Each number is 128 + 32 x the weight over its row's rms, rounded and kept within 0 to 255. Layers, rows and columns count from 0. Numbers have three digits each. The size before them is the row's rms in percent of the matrix's.

# layer 8 MLP up, 2304x768, rms 0.0283, rows 1851-1923, columns 384-575
092:157098136167073121073134170137164100095101144131126116164132146115128074149144148111172158113156101117104103153125152162080150112128124128121102118135147115186119156130087136138172151143138141108112124112117145114102081112082087093137124122110173097160091165107133079130121124236076168188127169148143110175060150105167144160120101109143086136095156125178174102200170153098195128151159103142157155140134157135094088152154128142131109160095131149119148137103112075128144162130087130099115189120130148108157180133091125085145123171145096161156163130162107162143108166131113129077
099:078118102097120115132193075116103157203076103109121106148117136070109144106147125124078175111110121142164188150111122099115134118104104119099132111207101090091159079079135176121115098087157188135104164103100064169189111142160103137143093118051130122146122079199083094129101135128160195100121095096126102173088113150162178189115142093157103154083130164210100120085182152148160128141140107119177143140092172075090174189137113108124120104155149133129151089142098138128074128100149064095111111151201096094086107177160100181137091062077107098138115149129130068086096116107146175123
094:108157072113058095120156126120138127124143162106173141167172095135108120156112211135155127106119082081121168118117095122126097117132154160092129115106172096124140085105075159143139132134135136178111120141096176076129190130198118143151152134174119122182106137088193106176076166100147167132089079136203178122146105060104170074119094112136117151096151185126133113147114067135154056173155151128113180121117111046126152092133107118162147149133126131116098113092116142123119094147157166102134109085136126148116124142129137120155145144146114128174141149050139184059129123105133088114
097:172145143065135145180145113103146142125114172131106180139151065132103150161087141158108063179096105103163121117112131126118083105145133141144141070151107110125158140152093176153125086067114115122137143103141121093149100174116119131231155099184161132172153130147107083165117143053147132168180063105138158175091100189136104125177111110143167131153126129162085137127131095107093034079091082174121150101091118115174160090080103072131097157153136064127143085140090087065112146130115161063127155096174115117160103064116140106126137127118121119136168129181143122146153087109125088081
114:143166096097135108170063114096149041177093146140141121129131120161069064112073112115149150187126103100128098124097103161071182093168077130104172129133139145172133123170152096191190114165144120160132082177143166092110216117167123132139112134122060093083050064171127104119159139140109132112208115163151175142068117142059133095098134164117120084141139089122136110122160099112126110120043150171135116073097111055145083114126121096173129144090122117159080176120138146067182162149165168122120131159072121121144095156144077086139163192086102108127076151108117144135122145137156128146
098:111085091063121130158087119116131163120142106094078083131130145155156130100083138100089094096127110102130124111144212102157140153172114136099192177130100109080144136112165161168121119138176180069168148068121134161163089091093155106171153121121143123137082128132111123100124179123083149124145161120202112090124127093072039157114157100157091131067106195091123137184188152163153106150135086088152129122128108160053212169100156120170167095111101116124145114105188166146173147149094090111149000163136115147163119137138111062109158052112072105163148123146141128076188090142100134068
101:124111144061164075176115176091124099107052113147089097130093042120157126151147127131130113094058160134158113101147157162086126165086137102110120047156139141138165132094044123125120075098131103139083131159181139140173082094092081103106134166108119158190076124092133076117129118170046153152145113157155120149128157105149135115102129040165114107133105086156114109132162113125140123194085100135103162096098151149162150115151141182162132182075140128102098101133125119175141117067131139119137125155163107078108110150159184143195133153118135118142065090153108109097146149133163202151
098:132108142175158137185146065145089100163135131162162164076163133135150172128102111118083063136079182099147145167108052161105197079096138114093097109096143169144116128151122129106158178133172095160105180148130077128166123091058133113128109122159143093142107141164136124130108161180143176157135048140108122108143130129139210100118127074114198095131081133117107112131123087180130108149188140078110164135144132135092199153169136122146113101118090120126141128149137212147121133094188128100161121083083113113118107142148111089097133141135125171155165120050127098122233119116087149092
094:154152153104082151108122088178119140110135161139068137130106162093135113133195074128173199137191117117123098140071120160119127119113096159114167125157183128088118101149088146156089106112092147140106036123080122099204089102172105093138000104119124160114116164112121121162187065076137100145134146195150091095084124126125090087107113114087089131137027108146106115186165148090105128137195145177170066059087033087131121109132140012168142095197108110120120121169098147183167123106143191137124137114144086096156078083153140171080137145120096135104141162111119081158164094110136144094
094:119138147085118164159150104155136115140128093131108113129140148128166147163138114078119135154085161134097166054148177123125166174056131124143133062128151110139138085129168098099093157137134103128157148137093125113118128144195130099156063092166100107134145105135150139107137146120065182127098130154106120040144145040106178059093117160111123117077106099123091146124140164167109100120169081075132134123123123149102147129150132136126116142172113090115159158158132116128055158109127113120097113162116097084154101131149136093144090073166139145123100124144098195115049138100147113114
102:160141123107118141131140070100098133134179123139142075168121115170104133118138130167122105115127170098102137110126083197112143133102105147100132158172128143066102082146154110143099064119181158127110181166172150166104177118122118088216101060153098114104111147148151171166192112152125123082116167107101098116115183133088095182076106114117177189153093172117111110164113138089105135049120097096149155129152109151109165076185174114155163112122154067097143138120137143177120136189156116160143125157083153141126135131104168158125063130075163090091143148125110113072093088132155096076
102:090130086127123112106087070130149175156162111139070126090119108134134070209155142133098094101084101108122155132068123129160112124151093131119118109120116179128143197164153073075080058127153158124101132164127105163131148121114135157107086157136107125165157132113146125098136139154058104153125118117135107070087132137120133095138115201105155114117140165147136086123089059116101147109131153138096091131111122131138182122110096197153079116152123197121148120153093139130131141090132098137169124126099181049083079152109207132155174175080085151075158091203169172167149102104148048147
096:133081183094158106169072113127085086101154125104140135114152181117150085142166166096154106155151127108156140073135127186141173150076094130108158172143118141093144156116178131156115154092087157192093089133161178066163073119092165140169148115126207131110173169111119139125093135140113142089171123114102127147101102141171126144158133111125130106178084138106090119175067130131149114109130155185107139118145113101086074154097134173168172145144109156095139084099123098153200123144132132159101159121143101080110182132110128167134095090097086125110118132123099138115136185112027103088
092:170183137150116203131075089137117137151149128106123106089098099159183153199128125076123134142125135137109115083128095104124157110126082134143021144074078150179113127092191141084140139140159084096149106118139153101171104172118181105110156108100150124039081083180140089158130112180119112137095145080087097154141127162162091120136129132090168090150075123144163138114069104072123139175119117108079156094095165121067103160103147104080093158122167086154142183124107162116132184177133169075101111137138077112144130140114094122082144192095167074159138156042100097123184121149134123117
097:128108134161110141159136090098163078136189115162107164127100118152127159143094181133111156161143106082157098107119109078130139139178194069078135170138142124116127134128148097142100141097148105156131057131108105108090123121116144064181117147106133159117107143109145142153132104109155123191109147157127115170149084116156136149123111080120114177122091078142178092111073118053074153137091156161183192142114144130132139079170120121114101124117139122027094166130156096102148123108115157101102130090129149123137141140091097110085157065138159148116084052116107125153131111132107123122
095:173151174102147193150142171079139199071087142074110100106112133157135183075086189143144101108191070124146126142144132123114144153166127165175151081159161148153131166151107212132119154165117129071157115136135106147127125121159156105154093244098101164189123120135135163129111125140094122089138130147111087153155111147139115101116115165158169088112120128145198125095137158144112135089140143070115139114167170120144107100124033168171162153119185131071096119146163160116126094135193101182135187115165119125104174105166149152137189114143124147121157101093086143132163132127166139143
098:115105197153137154110052084140177115138140126102089178105128170204115138156121117152041106154121133173077105126113113176102175094116083173133166139166147113108210110066111141141164040120147092145146124112117079154085166118113147167140090145144151115134097078130120130162178135152106214177090124126074108146136088159167160043167153103118095117065121155124205131103112109120124065147129153145148079102141145130124115143139104132153115068146178134051164126157112152122131124150142079173107097097158151128115141165127099090111104136150116143079114153125079113138134090130150139112
098:097179100131152126159144132171168117135157135117151141094115205106128185096083116116129131196119119089096117085156074067100129115098116089135204080086090105119073077121114118137107131109136045172145138122156177095158147107100103130076159199122073112146152174093139156169102166145165134040126081145138153115109096200152105105133178084144103154150115150141130118092105147115153172109100112136159111114125119129159178096201086088093092147069159149147120147112103125110141098121169111075142087138112177112176100179083136115143134129162085182141131050124137205078152158144088141188
092:209112124157134058163131115162198126130140109172090066107113157183159145167098133112133115155152188145158098110114135113153173162167158149113115104183151134148114149090098084147145122144153091131199111092057121141077123142119132117181087138133111113113166161150104119102160120100189098149109135070117157135113112093069076091147080140160122131117139120119140066137125141118157095162117121117146140052092103092134143065166126120125077171152120095158097117121123129073118123106111118145184108175130166145135142099127105156141107135167158155167122190086149114131109124094087132120
102:170126166135125130186172116169162127129175095123121117178080110077156167128155151177109178086161104095053149138098094127133091087049134128034147116129097167120163137103137152104125127037116180108090136160106124146164161121135142122146098112112101122229186128137179119144118122112146134107122114147172118105151141122083158151155115078160090124148115153085112106095096071157071169128115130161167094141109090156117146130136130167105145082110093113071154105090134094143108140123118142121135171085159136110153118124197127082101107073134061175184147128164107108122075129148060092079
108:105100224165098153166095083098134126105174162097141096108104162159155200133073179146096133144111082113121112081110160163092160175107134074080196164197145113125136185118138128114137116146099113138121079095165111174103177116138173105145154145142065100157065055071114150069153111095148172111159065151157089163103183115124107163114136138136119102147098066191123132137162138157156143083087121113071151160063109126085113067108155110126150175046107149152145156122156147120112171078053120147141115103122143098100100123094141122161070135149153082099136144134098127119120059144222129101
102:124078081129120132146174106095097108106112093089163125095093104143168130118102153090150187145127175103120043127139140126131160130139165074139180100171136139143145144080189171151176065090104096121184111097143107155172154119121093083098092081086144168167129107095192119124129139102086129121135132173150054147146104121085152136100179164114199115154086119125144130147090080129134124106161140173183197163111103204118143131077125140149152153110145159097164114163085102148089102122175141137188092099139121140177097054168116106091074122160105152155120085163138083100208135049085171137
093:124169085167076160116110168101150097116150138137106128165095126135159199110176139096138119168150116124143111117168140136100104128109157152090138200137131189082122150122138151099089095129128088123116129129087081127145164095071210144116162121094091090162098185166123149135157149110172157153163085081140044109136116141119092165117196052102121158165173133168099099094118118165082116094087173069118113133211099174169159131135126157099125146139118099081103102133148118137102131153056155151110136188193051121152088127157098106169135091123125090102101111113105121074166132091197134195
101:234078104089108191117138086159163154122171062126135167155068130123151108177158143152180137124133179060128158120157104091091115097108105103146129108087125099101081191144097152084096116099164078079127105109132098102130121130155151100165166132083094087102119107107143133131114157065168204068158138112093019078152136159165160126047121111119075055064108086132158112143168062091140115132161156152126112071108114080075054115085157136119146082160206156093108126099158141136087184162138140125064060146115120107118102082141069084176091147118140139134107113143088121161146133145116194159
098:091110097145093135118111128110119184120111143087134144133094119111114103125153075123101133169155096150120143044101151159153122108178101169127081071073076121142126103063086097153173128125101157116146086134142153159157164111137168156177163113138124072182092098152126148089205125123106168122155177135118136134097119189136144130125139189116177147170177118134065091135119160047160113171136157074134190132090133134110115118154120166123126105124080135103176118135209118170123109093082115157154156106125134106085110116077127038133121077088147148098076146111080171158152117063140208144
110:121085139080101157161101070162170105143151125150101116158118145144143064160141151163130109143109128124122141126097187078090149162162085102130153088137116123152143090148106224143071145078108125163173191109106147114099144116026071115161093155139090145148196081122141168091145131114117135100142162084149159078169124129103166142153124062168169162113084117133093158163110193160108074130138134119123100162169139133169083108129109162185167116163037144085113102187105093138083129164090162095099116111112143131138143136151130192147132146186155111134158141125081165112093118150141177114
094:055142190147150141116108180116177194102156128107151117152172161105136108094102127142095119123129136161141127181107159135129111176169127102124109193136125130155146110110107121114166055137119123165100126154075139151093155135120098145139136124097176196056148095064123079111160092188095156147048111103058140103128127070121110173112154167078085156110137143114143133132119141152091200135069110141108097174110128100136132108085073128152135123150090124145090124115123128114093132117147136110126135124107134096115057136211176144150121152118131158143111179184110109161128139129171158083
097:098076129108164108180166116128112163155172148081138108106118133180119167212102129124124217135171089155123074126082142110137143151145104151137136125164109125113142171108113114156136101195101099116172097142100158161146112109131096091109085097102141153117035135133106134096160091131068142130134129144150173117144026153049051141103076116115162103160155060119157105085137093119124173143106102113121168200135106072123156151126076118126135046184090148062139164175112117149125084118145108067153103111163106131100101103160096076105100127138081088140138117155149092057169171097130150136
095:148133108140105140118142116182128090067152160144138102154134090163093141050106089130128071157105160139061149109095208107090197114108087127153138158069131143135102157113186166163134118097104151132109078118145087176080138152142102214148147107078178095094067153130156119151098110140155172152191178135108213165122113110134141090135110145069114095127126167151085129085161121176174126088138063144124102113130149110033112143077192080138136142076133134124148082106131123149143134162205175159093190083172109147114129155122140150145113136099102097137103116140110230146125131104104095166
094:148081074136106153113108131109134129142166107079102080155117118127131151147088188115128212120192108091179125078116089047132162053125128132130179113109097151157133122143078117106126161115162176136070149102072181122143164136102139126150131117138118152124134096068110097163165133092125123093175124145130138196117222144056098139128123128132155174136109134145052122119173157141103129135160127180181144119141133100139146121131103096127124159133106122157163091169137196063123120148170107110159110059078134109107033069101101120125095093130105110132122115087143102096079132129175152075
103:175116077129129103192118092172136141115151138149089163156141186171117116099058163091139155104096096099122168067192099142092120140174130133103139133139204079123164125091125146152110146121166131108145128111105149139131145170081080153098096100161112147157086133101121097195106119094151138081086129080123149156104108153106185126165093136167190147119167116164116138109207122119065130196155053118101162165136198117103134078144135168153193094116113121121080128162149143098128128115116133126093078137110130163139099164112100135097133157088105102115107179145115129128042123146152107083
104:120121084097155083129145166118088138145119126102129135091163185121158199164057120112096157097093123089118126113133147115117137153108159121129175110178127165166084150121142151089121105141115105157203129124152096106080157100131186174105098145175124172111112122152141174148133097161061114095127166101089110120124119091082131130143088141117115118131085068124097106152123145135114147137129190098097088132115134114079133142051135119137172124126112124110106162178173180083137122139173137088149141128088117127128185114163188070078135088107141128103148121192139042165100076083126097146
126:110091104049089163175093101094114119149097119183103143119116104117143113123087115160091104146131107104103104061082073115125140116062101160154117130124128154117178153149086108159119065097167124141156173097178197130134179166127159103165123141109139145075167170184147119150095228000117090148131084135057173127130100081158114152194086096114154135135140123160148101108158092150124094138177103121169126064104137146114132137175142132136153116152125098121118122122109094152087115161146154085165147142093128140113081135124179148167091164109119108131113128138166136081144169170111069090
097:103041096140134142184119148182162141090143134113148150120123149101104119153184090133108157104135145117183235193105107111104105097127121131096156092101079137123173096104127107101117112151090179174108110083141116165171148153127127101091032127162153112131133120110221154112145113055120118100130145132152091172150107092102142161152136151087128118139143163119097110085090190117109120198140114116134054090128106079119179088122140064182177108224141148091153162152162131108147089081137143123136145161113142108062170163141080108099160135142141140135153145152110121087184142068106097158
093:179090130123174111159141104087134135081156130131189139039075149125119129089108181083104146159149097192126116120124105134114123181122125110128146138144080126112135145164130100196171211070098108081125127146096141102155131089155104187112095130099110142102175139184074146130144133130152109166045146143087166126088100119105126101200099069123107082152101213141130121130125164084192151124161154118099137173132173180143187196140180135100184099093124098063111142134172198101080128116109166052121114193108104100100136122116116123190112076099175114088121133160151107128154107170147119115
101:092086116139085161142177148137145117159098120158160129087100106108104166147085086147088090159127105095112171129102143120113117144124066165171138076187088035114156171129082219118137102100157097145102108094147154129151163145149093062129066142060164115124148147169116071115110199120156176067136083143156134103131155140128096094134088161124175152094128122103123056087146106178137120148200093092098116139105168102114119151177137132161155091074094074148134151142189127135117086164160102123127087162128197131209140134108154164133134108184116139197113156153123133154188130109159096078
097:106100106104135107156194097159157130142157153110067135163065153130100101140147120101102129164126150127155073124084126103127109168180148140128097124124114121127131135126156182085097136142228093146123094156098096120131094112080165105136143129193109123089157135111138083066148074157097135167109124104195102136127211105117148128141070117093140128128107125200155100098093139133144138120111171120119108125153114127109164102135109107134119117144128105160107099113101118080194154111090156123157138163115190099065142047107106081112191192123167113149092169145123082173148182134123147126
087:157150171133170061133167085081180121176137152088129144101178112137143102130110148089083163179103086153087129134142195151131108122124097088142146180112176138121182125148154141148086120144090153171150154145139177200161134098201099140130138152167072083069129185096107143114120161125168093145134133114115114123071135102102134120121104219113117134131131153127102099140115114165154089199068136158097166118121158069096083155126135142130198056153115116092160163182147133161105210156102120029150180117155099107125082119106170107145177119154102123130125154139108077174186134080139116172
099:108133128079094100123044097193151124122105094136107111068125098122127138136165103109147130180121148096098073167128126096138151163105108163156170124160085143172112189104175087162100156142099140115142126172181113099209140148148110076167179172140112194119164149115104136193107084096157160139119120139142127175146111127153156098106097116101130152150147114107114133078057098073131129128140139129138110151141148148098152123187080142124138160071097120124115120092202142171168081168137104184184148096123156161168163181204137089150138152161137145111094142132102165099072124186135101131
095:103123101130097137158086180126140100098173129134179136125116156091141144119086164162119170111118117089139151161147096161116136165167098153112123153126072148182162118120095129103156162113153106141101151175146134160111063139153151121191167172081084100148170106124054141162150058139137139137103128150078113079119151126151104143121112169075087081157148096131071137150170133162172149201067111090112156070063142162132129162163110124151129121110074083102146147174116171129135152102107139134146112080156200201128137134095102124117113109142112101081100027194142123160120129052048071175
100:049116067101097113167139128151106105175095123139121152133086149110084112148120083183102075094116123097086081145103076102077128217051191112147196141145125163153151129068105152097109097118127153228145181105162151158097101132141144108145149083151105148134157138133131123123105162127151083139097129140133172115127157096100082133202076148134180099212126162144092109139073102134110128110124082102121124087181135136173136110108139147142164100160149076154147104164110135140143119079149125114106184130117129088150124145105102155146154179097116089134104118096121161100154125140114097146
100:149124097114135129120096171103138143130147139169106149126163139095139138143086094086150111123144142143127202122134150127113144194102097121130149154164091108151089139104132161138107057152119167073135134163048115127119168137078124133115146166130082093131131092138123177116101160055117161126122124082103092146116145146130106095123155077127116057120111111085094129132138144169186063150142112115058106143147119135226127184159133146146110162154092117102130133147055109110152128098140110157070121149102176128149130136125128099085167162115086151135114204129092113150100164117122094151
100:092130132156107099109043089173126092092110171200150109147102125060166128144150109160145171190156100138173128189093111113175206121145119093150140158145105183129139183119134143108116097100174135145120207160108148171120168165064130068171081108155146152135199139153103160120115129093111113153120118074092097108134168126102169116151152087147120121161140150074090087097089086115173099155164149169190128071132101115163136070135105187123114176150129112125122135190107168150099064090137109152091120124107102121148179100073150071123121125121163094072150164109120098118141061077130084095
102:138131106138115164105201102070120132134159118133059149116159115157130191128120153188113179132148111106110141165189117068146112085156157187118107149108064131081112157136100126158100188116102121117103103072121097125085182087142128171104115119141108113147137177085098136132078156147101063061181075094122055117136151096136132118082137110108112119097152081133171091142131127106102093170157180131151158105167116116177140158149142087155103160165140078143177112094061165153123104119164094171172105189178154141064131117122131131112157116164177143088137142095092121160159141153113155049
099:128099125099118125071095130124145136192198163112175129144111093117154150091174163126141177105147095120108090091155142135121134119113101175157147147109080139091147115123076134136185162178147138181069161153167083107130143108111156122119163113122118093114124147195082178092151149116081077121108131099092148128167120127182126101123126169100178089087099107162052145138115193178103093128117097131215128064041170120148111185205133168155139089119134113119097120092187121143124076184190139088143177146102117192169125143110127116189121157132165099110138128147070124118130100096092146070
097:064192097195145159126148180106148132102134155070095103105137149124081090135110142104109150084126139086159099133161112099154199086136132148095145069163106120112148123080130040130134142102090151150146107185110126092134115139131157135130126121185126127132140116047135085154117159109105117201076156121158122084180099103158138179089155097102135138157130070109089100113094131121128104128082079124159162189144114140141156125129155164193139136150105151145184099091160093158130145100133129094128109158147132072065131118132145116074118134078109086104115138161176173120090165083128118113
097:121159160104137164128101104152146138111121109140152120174142081116090170164169187140139092066154189140103170156045133118164152084183125162123158100138127146149109078180168134115110105098151165136071146153085119111105155122111109077129149143126110141115105105140116065169165106109160119116126153221116126069071105084090082202163055104109192162131136093155172108111166168100116148115130162168129104148150076142160158099169117087048155153056090108139097151119136113135123113131127125151127185141122222169140084129143161086114087120129125145120104106054091124126129086102161118190
094:156178104162143197099101148136161115124199120151102105122131152114132174181122123141095171144125180110178144097111087029052131122165089116102122112165130162105112133154084094112147140131142104155039113155122125102122102139112148093094136103150077137149140152097118154122097151137206091187125097070164032122128084138119124134093146184110173076063069153132117152096128083117144113077087157122144137177147188122105139077098076113126163150130152172101127213131161135160146087109067129133098127117125077077181124141102145111153170089160110107121142169072152122086110153136201106123
094:150160150141085134162104148156140210145147139102152087108157145058136116093087132155103117080118119115073147119218155120122143131095133107181109125133128095130171168162188128076138080135118140160149136108142062129120110093162173170167131097108098135103113089122085136127073095186137123111142104133098160142127141107151154141136136118162117100081145137140115107101091111044127140177127141125152108069113132111130104139107152139152121115134143184158125115125095144041043099105076166119145197192145114078127112142108119104117127142105135072125176095152133142145181091066136164136
107:079139125218128114123132170133133152129141154164140103079126102051125163123076091107095084143125091140118119166078171150144125090109107129067134127107192109192167154129109149076081096129142093096200110161066090172110157132108111054126083172123101143114107124136119171132115103117120100184138145100197121072148202170122139128109168117154115129104179150160101149148085108172160087186081127102170067134109118136110099139201134130186089154104183120128157143130149168098128089129141114138129094082145080087114118139090142062128124149187149111126156157128135159150126111081135153138
100:162122142151138140059160122190092152119142167113135158077162181115190161105143166108163150174084089120150112110130169108110062155151113065133122134097161149160111155072135133135160120108125106211112138106093141097171151129129113180174182077070077146103171153130219144185123129144128197159153106123096130129125160139107104096139087108149140115067076146174086108126142159120148105124170137154159160137091147120168139131110101066096112081013177116121164204091097093165114122108156146138123182115119162089128111127168089121072051061081109105105138159152130124161141133089179129082
096:124076138141094151150084176132122080073114118123158125150111111170116119138137096137146110117122195099118076081148152202106146102137103177144071103079100111110150129073130136142102112104152180113147137118120085091170153170137104126107118126133115107105163121129149119130095126130101165161112180125156078101120173115141183073129130124053135081097126178125171150119132129077188152152046119111117122113180128095150067160096206121150079154128120110073132147188169159153200174161196117172058114098175075173166149067077090083103084149129155185052090174078106116108143129170155135114
098:097074223122126163066083120119117066111150100118114189097116068168131152128142114129181166161093138112095149146117140172116160133139203147115228133128107089150118126131057154115108100106154131120169152150079151166132100102090140090148079129164109107171128148069145157150128162111071094139160163129141122182150165131137051170146088048092110097091117134090159133096162159142159099126130125161170146097096196146119144133088142140185171151056078125153117115106129158142129169108167156135152146120184130132120168153109108125133098138174123156134147172125115063111139099166185092109
103:124156126149103139161125136129118206126150147108119146085102123118143124196157092195153137082100093114099144095065095133091159117153145126119072108067104191056196183122109168103125150202139146120137136062098099138167097174166139095115140135152137091167152101138115132051166168158115126121062192153098122144091144090148103096138107145107114074139097103136175104109159147127122169121096136132164104164136148140144062110149147009185083151132123117169165128118113116131139110093116086143167093120123129073127167139185114159082112202102166107130158159079136059168154107112148117143
113:147114158123112100144108083126144137155136137099088177167188196103133172154099075151084107158121136115134116152154111099112160166070157171121107091109130137184102101109098187050180114111112110100150112148107109097049117149173170160143171106135088193118136113145185095098126118128082152131096122147127157111126134136161145107149092140102081111112118209119185120076130164102151146178102084168125116118092097095090141180118203141111165098059097083143134077075133132151158113087163107090101157119131175114125200118122097124122087084098166129172115109100155128104140140134168121110
089:080154119117116137149141177204147117139111112125102158128122114094105133097166122082124154059125124110127113141172178130095142163177176100111148151167091126166120125111159107141137096130200119206062151099117142205150070116084141088116119116170034137104119106120134137155125123140134118081135100039098079170157090127144112172161146103174182055109167119107112160158159138170162136097155049154177144098091157105133151103233175212115126130095106122157091087153153166126103083147139129191084131118177109132220135104116145155156167150161101156130119140148164160133127092119155107099
109:134151116164112049135202118188144136147121175180109147160161147124205102157143112146111151184154135144172156123115122126132100121075102114057147157132183151154144117107155153117176051088085118125090157138081117160156090151181199119142146119125148155123062121109150135101157125139088129125129146140164068157162168110106096114115147135098168148177106087155101129115110130168163075122137117161113128102122111130150096160133127086069169170197093108066157091149111123096140163124105079124138123161120162152120169133204058070156143099113099127136125153166154162124146191108187147109
101:163096048102142141101092106124138120116099137165129086152117147082156133126116104118119143173130149120140131156128083107068115084123094127071108140153131146108119095063124149111122134122126164111171103141138137113085196158089116155069125125083046130064149188131184094128145078176060121100172122119157078155104115085100077087145089171104114153125150180120102099191137156135100148119099185180104087064165064146070062099116109132093200140145100116102076087150132115151154162174102172123115145198148123085071144149075154157150139180154181125168158093174116198147188160149121154129
091:167080075204127162072170163108170171135124149123059096129085090126187120150156088124171127166203134122100160162065159164114132131196134087079066122113130092169116149091128144120121138078120196060059143146133144107085136115090164114079128171170151152064157186129080175130089103134192176185100176077100114140091102129155109101094140128070080146114147134142120082128120120146144147169163117212095147160210148085148141149133164126136126086102165121150161166144116163154127168128172115126143125198079106080120096098121113123185103125132111146124194190107152114130148121103110163133
096:117133131118124141100128143153119110113160181113136163083112171080165154080132149103115158110114166148201098139111127112102145167184126142162168129118179103078123088184075129142124153114179075129140160090115159098155175142205171127113141092120125108141201110120162128093082122122130114112130089132109079187132114119087144121114174105124125138077076103110129166109123113090131074092115105137130123141106135227062112124136124081131083103138161147157111122040166101129080148123085133196147163169100061144159140084142127104113104142116109072123078120168113150098155130132186173101
104:142133105114110156156168159101123140169170112139123117149139153109098087127117095126143124170102141161121113132085105162098086059136121157105102160151156124188087138168150102144113172121092129070118122138128149133170131178070165087092137148185110152140158120065104141138087156091124113170123086148107134163117096099097158121159161111096172066060108105139084107083206185125122161156178138135113090162139108124093144058139150173239090113119177150073097152120131106151148140112218134190148153128134145098184102127179113116136153096119147085128145066141124095129108166132088141147
092:112065098119137119116158110142177139180110174226131134110169149150197117114152156097211119180089171122199169135127146195156118098147122110163139089122195129139112102089157138106099113169137151187149165104112083174127124120122149131135112144132068084149083106163097120169062119072169181102184100132207103119107136111140085147140122101166151175136169069150118147147152146121107105223148143116047105119083079083121113119196102114154107139103124145164140116076142069084130140126102085088153092121134196119070142119160097140036085109131135192111145123114118160099102174105115111138
104:179192113100138117155107134148158109110104130141088141136059098164167134168063064103191160155101092156126083159109124129096192103143161143092156160162143122145111138111082110108135122118108157160085100154163180206126156137102083182125081093116109138085107145095083118186133137185104117160187115137110160106154069138133114186181127100139158046099110168127107090128141132085139168159151151154148171124117159113128208126171058164160141096057202124123117096151067116058156128145103127082154144142089106087157155126124093128049147145096137091113101167154093127123122131167110097111
093:172108099123094083149102097068117146114175164103151132121043173151133180092122191175142102116142131118108063124157047176106115060162131094205113118109125090135109108172096082066115109190155125109076161181106066102118112121160125141055176152137146152131177062124145105118118120122116124158143155140109152097124094084161170179109135163105147107109123104138119101100177156180136091119151222146044078132098078148133166122184127141112165102125063091179136115156112133109097163115082150105117143106184085057120144113188193105161171058142109136134084096167149130100117130153128152114
106:176146065128110124151178108137168174150087063181153068119152077138110164168126157120184090111146143159166176084022153141155137126066163127148100101106145076154083128104110170128116125094141162176109134140120165163185133129162108133150093146140146104169111160158087150128138150171120077114151117091115148092124041113131168148188136181075160154146125084131079097092121110088143162184048150128154165180106113149184107123100142129115131111145187119085126172166116139188127096090099160149064141105113087079143120113177100103136136103117172152172072127103127134096090155101125102133
101:103128143093105118072146167111189202150088126110126160099067129083121139171155111064166077195150115110168068078096146126090192150166132077165155147181160117104158076108122139169098123137180159127124151091160181095129173079093123101132167144146124062129066127121130112069160175171125152093135098146104203124145138101095122107160092155103131122132111169125123105153085091088197132136132117108181153191103085138208115142146163131116156108147150125120181189175106139108148068142160140075131142100103087128089093067118111125150139175144212090086133177123146133114146093123090153166
113:070151075135125092178084119102094074111087110188169187129164168146157118145149123140105154137119147094109106120177132140099159169106106141134147199168097200129156107131171118092143115141105190127106104132136136138122129104141159107132062138131154130080086104170138069149133106134103135128118127111161123112142099116104195131123090115147083100129146116149153101155162106120182095090115170039098104073140137182147063154089179185173150109122156129085144097148087136141111127114118086130139167107160126095112115097110087187152115088159137146091120144127143160137125138092160112151
122:113147095110106116166097113140107113188103044081130155109101099100172159115159119149184144097141137128111113145142160140088122102093099139166207113096138131129152134139137155059060131129136099123108143123150176131102159138108181117142095094146114098149119193115107113145105155104124189120157146096096165138137103152139105137090158178130079106155146115179099086109158109121091177119023167093107155137162110166142096120161121121148064085078111150153113123088097149176123123106129159100096111146091088122088133128124094140104117166139187147092140133107148142090115131178107190092
107:134145131114161152144098099116149093100129149118167169173089152139138154102093119165179157097141110165174131155149156129091136067148163070130055124154165150149119162134102097174103091098140207112141101118097109139089164145098116136140118136190100128191129083147145165097110111129112113165117099100113104086148155138157123128155089154127118140152078129070138118140139078105131108110150133213086087120060085172122130156111084119102167198128066176095141073104084077062106144092100123105130229107149078077183077137117108112095112133185177154160143162101135158105126161080159119099
117:171107110134130142146158155146154137152088135081142136163176092144143136122129128132120146089127115096180146185100153164081184132148168192096134129097126134141067047116139159123157138173175108121122157131099141098139154107105134118123149096185115125136116104159105112177085155141142106121160107092136137123153132167169078084117125142112201170156136171133111106084150095155137091116098100142225100168156132132094128132123054109138103128132150167136108140150106143147041115056088178147108166152147141102144117074104117133081136064179133175091085132179095162106126101173140152133
098:094143135172104131164072195152161115120107109159167134120133144158070091119158150118094120136128055098151082105103080106122107106148177123164150135147127126140113086107078162038160094098138062134134132095110125107151127149128131049118106151103091124090089152120131151175130157074110129098092087097138125125111094151065174196122121131141120088134147143096152122100147135115095172162121095136132091130133084118086069122158176179132056152187166159105157116158122131164104141159145163147191113103125141127189162181156150145158146147134079138101187110128103167111132119167084081133
092:086194117143113136121151157161162085114108136121123141163140134097097129095153081057138108091141092142113194120166153095149147103135154156143214119120111111139156153110107107142126124128171120152130129182122078123169140055145104121116116128119138199187148134168128137100119164156174090162126130082182170059103163091134099055116132128123092071144146137140129147135127162149136166168134157123129165170126122136092155124120147104100138109109111084157117164170163143175202063130124137090113162126079139161122162162189144162115117160109172111176114139082141061113118158149139169159
106:123113101166136140133120225180167125133175137075104146134149114120129127130089171119107131094074134106103137089108138146120107155113126153123129148088104132099148108119086053116068111174095130137152117085176133083149150152107127058136136173142100062112099135151115165097082136138128117051108116101095166176104057124148110130188106130098125198218119133163091110099146098103180073070140051061208098220116114163137112118139115108104127122106088066141113079094153162105201100103117173084143079138119099064155126179141164139101170112107116115203157140119163108118171090113130098101